Weights of a small transformer language model.
Training: a variant of Muon for these matrices, 903M tokens, 13785 steps.
Each number is 200 + 30 x the weight over its row's rms, rounded and kept within 0 to 999. Layers, rows and columns count from 0. The size before them is the row's rms in percent of the matrix's.

# down: layer 3 MLP down (transposed), 768x576, rms 0.22, rows 548-558, columns 480-575
# gate: layer 3 MLP gate, 768x576, rms 0.128, rows 549-559, columns 480-575
# up: layer 3 MLP up, 768x576, rms 0.132, rows 549-559, columns 480-575
down548,100,188,237,168,218,217,169,213,211,217,164,212,230,244,218,200,217,200,244,172,212,203,200,199,175,213,212,207,193,219,205,178,224,206,216,226,204,233,224,207,237,205,293,180,225,210,207,170,157,127,188,228,175,213,227,226,200,254,215,202,166,219,218,234,228,234,213,199,188,184,174,250,232,212,159,199,221,219,207,183,219,147,208,228,189,207,220,256,186,207,214,229,261,176,179,204,231
gate549,103,243,180,198,220,220,148,249,213,236,223,203,212,198,223,234,246,171,198,183,252,232,196,169,166,165,184,187,163,155,228,182,181,203,229,171,187,268,224,170,218,183,203,210,185,151,181,247,198,177,191,148,162,186,264,153,244,173,153,205,265,219,178,258,208,233,182,155,202,187,217,198,212,188,194,246,198,230,232,140,171,198,216,230,193,233,221,242,220,170,236,222,206,165,220,205,229
up549,104,166,191,182,264,200,206,124,213,148,215,158,157,168,259,159,183,177,199,222,169,168,265,190,225,209,229,231,278,154,183,234,179,210,178,176,191,205,181,226,236,175,134,212,237,191,166,194,189,188,167,237,178,192,199,185,227,212,192,108,190,186,232,194,212,251,171,209,193,245,225,233,191,226,201,215,176,155,250,214,195,222,201,134,221,173,161,192,194,244,208,187,175,260,217,200,203
down549,102,183,183,202,179,248,188,239,242,226,237,206,239,182,228,202,204,195,188,161,175,190,190,225,243,200,182,196,178,201,190,191,171,234,215,195,208,158,229,241,167,159,199,126,181,196,224,194,180,226,176,133,197,135,185,199,232,182,224,143,244,242,198,204,175,225,231,217,179,206,209,181,165,205,157,188,159,165,231,240,218,179,168,173,204,213,215,215,149,204,173,203,201,207,151,202,198
gate550,099,199,237,232,207,172,175,223,117,237,245,221,200,183,194,159,140,197,216,173,265,188,198,193,265,197,217,220,203,223,233,212,248,186,135,188,210,194,225,208,169,165,237,186,224,183,184,220,211,199,204,233,205,140,199,256,226,181,200,207,152,186,266,219,190,255,199,217,207,193,237,206,247,166,200,140,226,204,220,208,164,219,220,232,217,218,182,227,201,240,133,177,190,179,232,216,169
up550,099,178,188,175,158,220,196,252,179,212,223,171,226,195,204,155,142,207,160,171,213,226,227,209,166,181,192,192,148,179,229,184,186,193,177,250,136,226,204,234,192,173,201,193,167,249,246,190,184,167,232,197,198,167,159,189,237,215,215,154,237,206,221,203,202,231,169,223,228,211,183,216,247,203,247,154,228,226,173,173,205,118,205,246,200,199,178,146,233,212,215,194,203,235,182,202,210
down550,094,194,216,206,210,196,186,231,252,163,164,208,238,241,208,287,173,220,211,190,192,218,204,193,195,216,179,187,216,205,198,176,181,230,197,245,205,236,192,209,226,197,228,219,205,147,195,178,170,206,214,188,158,250,203,231,195,156,214,196,182,198,226,250,204,181,221,210,219,190,148,222,157,152,154,234,192,202,241,203,176,217,254,268,166,213,118,205,224,164,148,226,229,167,164,172,249
gate551,099,227,252,164,186,214,191,248,237,191,196,147,235,244,142,194,169,207,200,165,230,208,188,221,198,202,191,226,203,162,179,172,194,216,120,224,223,189,217,210,218,228,201,144,214,215,185,233,195,152,238,243,249,168,231,176,200,165,244,190,165,205,199,159,234,208,216,173,181,173,188,209,216,190,200,100,218,239,189,183,154,241,202,174,167,211,225,295,238,226,193,193,191,215,144,219,180
up551,098,167,202,194,225,178,158,213,160,221,233,143,168,153,187,181,200,223,219,260,201,167,194,189,199,186,186,249,195,165,182,178,198,218,206,240,233,200,222,202,228,181,254,166,194,231,193,217,213,200,168,205,208,215,214,194,214,246,177,155,156,225,224,208,244,227,200,192,230,192,196,219,201,226,189,173,224,175,208,245,174,175,169,183,245,224,210,263,133,200,225,241,227,207,161,157,212
down551,099,257,202,204,199,205,136,168,196,223,208,196,235,181,171,142,241,214,199,198,163,188,182,221,210,192,187,211,240,227,181,178,176,241,229,238,183,238,141,156,198,155,217,224,195,207,244,194,203,163,192,229,245,171,188,177,169,202,226,164,160,263,181,215,205,202,218,230,195,203,203,140,222,170,175,201,196,184,232,284,198,196,203,207,191,213,189,168,220,211,201,257,207,144,169,213,209
gate552,097,206,177,181,174,190,219,167,204,218,210,216,269,213,151,154,166,237,181,219,198,205,188,171,177,237,190,191,193,225,201,216,172,173,207,166,184,167,206,142,197,227,266,166,148,224,178,232,179,240,178,160,145,178,214,218,204,203,238,240,206,211,219,140,171,262,151,166,222,215,159,210,150,174,183,228,228,208,244,214,228,144,203,222,239,218,178,221,178,231,170,218,189,247,225,179,186
up552,099,156,167,189,187,192,193,221,201,226,197,216,180,207,201,248,215,159,219,209,191,260,217,256,221,239,188,184,266,202,177,191,222,184,204,178,189,234,206,199,197,208,151,254,189,151,199,180,212,184,186,166,243,217,225,191,233,223,261,220,194,227,214,207,191,210,166,216,245,208,172,279,252,167,181,180,202,181,181,199,162,226,220,209,216,158,182,214,147,223,123,243,201,230,191,179,203
down552,098,182,203,136,185,134,175,270,239,229,217,169,239,198,245,146,210,190,210,145,164,224,237,175,237,162,205,207,220,217,129,187,194,161,212,193,186,201,221,163,191,183,243,216,239,201,225,171,184,210,263,203,225,238,203,190,166,185,185,270,193,202,180,216,207,210,220,230,260,228,206,151,185,268,189,197,202,201,244,219,187,179,193,212,209,147,210,172,163,197,198,157,240,126,229,192,196
gate553,103,204,217,177,205,162,181,238,191,171,190,170,160,181,257,192,248,206,190,138,119,208,189,212,229,224,193,191,205,184,193,184,230,172,196,183,200,142,277,176,208,187,178,213,215,235,222,239,207,200,221,189,166,207,174,202,211,223,177,164,244,109,186,218,230,203,175,197,214,199,195,218,191,213,195,193,222,194,170,134,168,205,178,195,184,199,223,152,184,221,222,222,148,212,157,184,121
up553,107,199,198,218,150,238,161,161,255,184,236,229,202,215,166,212,235,238,149,193,228,195,182,194,193,184,181,127,220,180,191,237,197,205,189,197,206,216,175,242,252,187,179,178,199,197,221,225,165,246,205,158,212,152,175,172,228,173,173,207,176,196,173,183,184,178,153,205,207,175,194,208,252,169,189,260,257,232,244,192,219,165,211,190,229,182,179,228,181,162,220,213,237,126,220,269,216
down553,104,188,198,235,161,169,178,162,165,217,174,218,266,187,150,234,196,240,230,237,190,191,209,200,188,210,190,238,195,182,184,239,199,170,258,241,165,245,179,194,267,204,183,199,239,174,198,161,223,213,178,207,160,247,199,217,212,235,180,192,196,193,199,196,192,186,196,187,217,217,161,275,149,214,225,190,185,223,185,169,236,198,178,191,227,208,186,196,158,229,158,187,190,190,193,166,227
gate554,098,187,200,259,184,223,194,218,239,175,176,203,182,233,191,262,166,191,220,187,217,153,184,222,243,174,213,197,176,211,199,225,211,159,275,186,232,157,150,237,210,166,180,210,202,173,222,221,215,225,164,172,194,187,205,132,215,169,184,215,160,178,178,141,180,157,208,234,154,231,204,203,176,215,204,216,194,258,165,182,177,199,270,187,246,244,170,150,200,191,206,227,196,249,200,240,232
up554,097,192,193,174,217,199,162,192,186,220,222,200,160,240,214,195,184,187,194,186,173,221,170,205,209,187,204,161,224,184,204,190,234,192,189,190,238,161,178,229,232,189,241,168,229,152,195,184,188,172,170,180,201,197,193,142,186,233,203,177,168,171,188,214,238,193,285,213,204,259,194,202,235,182,218,212,278,194,160,231,255,224,189,204,189,225,197,153,210,198,224,241,242,266,246,172,242
down554,097,244,202,207,217,147,190,191,205,174,265,192,161,172,197,209,211,196,165,229,168,212,150,181,182,146,206,249,197,203,125,253,238,207,171,194,206,209,198,214,258,176,144,234,218,208,199,205,194,191,194,191,165,173,192,190,237,201,216,215,194,192,268,153,274,204,239,200,180,181,205,183,161,164,181,188,288,190,201,192,226,168,143,239,151,197,185,231,225,277,200,183,230,244,212,222,230
gate555,098,202,164,130,212,150,172,184,223,270,229,227,212,211,219,222,206,188,214,181,165,179,173,170,154,215,177,161,193,164,191,191,181,212,158,199,171,196,193,236,132,206,229,199,206,186,168,226,188,180,215,189,222,231,243,193,228,209,225,227,206,188,220,128,228,235,151,202,228,205,209,201,217,239,219,226,162,170,227,211,150,182,164,211,215,215,197,216,212,225,241,205,189,219,207,175,236
up555,096,184,248,186,161,224,164,248,205,197,163,161,166,188,223,208,193,248,243,229,236,181,248,200,183,155,247,218,210,206,212,210,230,190,177,192,190,229,179,184,241,235,144,204,228,178,226,235,134,168,167,214,219,182,173,185,211,195,185,226,205,201,208,181,191,192,171,128,165,210,181,259,207,245,112,218,166,228,262,172,183,184,207,157,206,196,183,192,199,155,204,205,229,217,200,181,192
down555,095,224,207,154,203,198,209,199,231,222,245,150,192,161,250,244,239,238,232,181,162,244,235,201,236,191,159,158,147,210,148,193,204,219,175,235,252,191,184,229,205,152,164,243,194,159,187,240,191,221,222,192,155,208,181,169,215,223,212,185,204,248,181,203,217,224,180,213,177,244,223,227,189,198,223,235,167,212,299,230,231,209,164,199,199,221,190,175,247,181,198,207,211,185,204,163,197
gate556,103,225,204,174,216,245,217,174,243,164,177,184,193,169,178,225,181,198,157,213,181,251,235,198,209,239,236,241,180,220,219,213,163,186,208,220,172,166,154,231,228,188,190,190,192,205,229,224,221,154,163,179,195,157,170,222,170,149,227,257,187,252,154,244,222,204,195,231,188,192,213,216,173,230,206,212,164,209,199,213,215,177,181,183,154,247,213,171,134,156,187,206,223,167,220,229,269
up556,103,192,158,175,198,179,207,260,194,249,196,171,145,176,230,182,205,258,192,187,234,157,208,173,178,217,253,214,166,268,211,185,226,213,196,248,187,262,242,207,155,186,219,185,243,214,257,233,190,201,193,240,201,238,159,180,182,189,264,212,130,206,181,167,188,262,235,211,218,173,176,180,209,190,213,200,217,183,217,171,160,198,246,150,212,220,208,184,224,172,168,207,224,157,210,194,169
down556,101,172,240,229,147,218,194,180,225,170,218,189,215,258,192,223,168,182,197,153,186,202,212,134,122,199,191,238,167,185,208,212,166,125,266,225,173,230,208,204,216,198,207,249,160,177,202,157,238,199,177,213,240,165,205,227,206,140,182,218,196,200,209,234,192,211,208,207,215,171,194,168,155,202,168,155,233,205,211,194,170,193,166,267,214,151,215,114,268,178,238,194,223,215,194,210,219
gate557,096,195,199,244,251,219,223,167,245,194,155,212,226,183,209,208,211,233,164,245,206,213,232,187,237,221,195,208,143,156,209,191,222,201,228,192,190,207,255,214,148,222,186,254,203,115,224,207,186,192,181,149,184,191,235,195,192,271,173,213,177,187,202,137,243,215,221,209,211,185,171,218,232,209,218,248,161,175,160,175,205,219,231,223,162,161,215,207,210,221,217,165,193,262,101,200,152
up557,094,232,195,261,203,232,213,195,227,222,203,232,181,180,173,233,205,257,204,209,216,173,134,251,162,174,156,223,237,195,166,186,208,184,223,196,226,189,252,180,167,213,160,204,220,221,189,198,180,168,199,126,180,152,186,171,150,216,220,159,287,210,216,213,219,241,204,143,194,198,210,200,217,218,185,185,243,151,185,207,207,227,203,138,185,195,233,171,229,200,187,153,201,160,180,207,208
down557,096,191,192,206,155,191,141,257,198,174,253,198,186,209,190,206,205,177,218,212,172,202,202,156,206,204,250,192,161,181,166,261,229,180,198,208,179,157,239,159,241,191,187,199,182,182,201,185,158,197,228,235,256,196,172,211,187,216,196,170,173,130,220,175,213,221,234,206,259,167,159,144,253,212,200,156,217,215,194,182,196,165,162,172,172,214,189,198,207,202,210,221,166,197,219,173,197
gate558,098,181,221,187,209,160,185,206,190,194,221,198,229,179,224,183,202,197,243,231,218,159,189,208,230,197,191,223,192,168,208,196,177,254,169,213,180,172,191,229,230,254,193,275,189,164,163,200,203,227,178,173,203,190,224,234,203,211,141,177,178,140,218,204,189,225,212,209,218,202,240,215,209,217,172,238,205,204,188,226,195,237,240,216,163,185,223,217,215,233,197,210,223,206,218,242,164
up558,095,216,185,163,191,231,223,212,184,203,203,243,212,210,256,157,226,168,162,221,169,197,210,199,211,193,182,194,145,228,140,183,280,182,232,170,174,193,188,218,210,158,265,230,205,189,192,202,261,220,212,209,148,215,150,197,201,153,183,292,167,228,150,178,210,192,184,228,230,203,185,170,162,201,199,187,253,224,209,222,230,175,138,219,171,199,168,147,213,218,205,231,190,151,215,102,191
down558,103,222,225,174,158,165,161,204,181,187,211,169,216,167,216,182,214,224,174,176,170,224,176,161,231,172,174,243,209,195,222,200,124,191,203,208,228,165,174,206,236,242,261,174,205,149,231,184,264,213,212,203,219,227,158,170,197,153,175,164,183,186,173,140,135,164,174,211,186,130,241,198,199,226,206,216,197,173,200,194,251,248,198,211,199,179,190,186,258,186,224,177,165,162,198,248,218
gate559,103,190,208,122,243,188,184,182,203,209,188,138,161,157,194,204,204,216,194,181,218,189,175,187,198,199,213,173,185,214,197,253,175,214,161,256,258,224,199,233,262,206,175,204,151,201,210,191,223,214,220,206,238,194,204,193,228,177,246,165,242,207,198,183,149,188,192,231,253,139,144,192,203,163,199,180,171,184,241,202,223,158,203,197,188,151,186,214,218,204,210,199,241,166,188,201,243
up559,102,211,216,178,206,186,212,260,166,141,192,238,239,211,187,217,235,209,205,227,227,182,215,274,137,206,107,238,180,164,265,180,233,293,207,218,181,205,271,174,171,211,212,180,190,219,154,267,117,190,203,211,197,188,197,178,160,194,184,242,235,193,272,181,184,220,185,200,170,240,228,241,202,218,211,231,223,265,200,198,225,202,247,229,214,199,189,185,186,216,207,196,173,227,238,189,148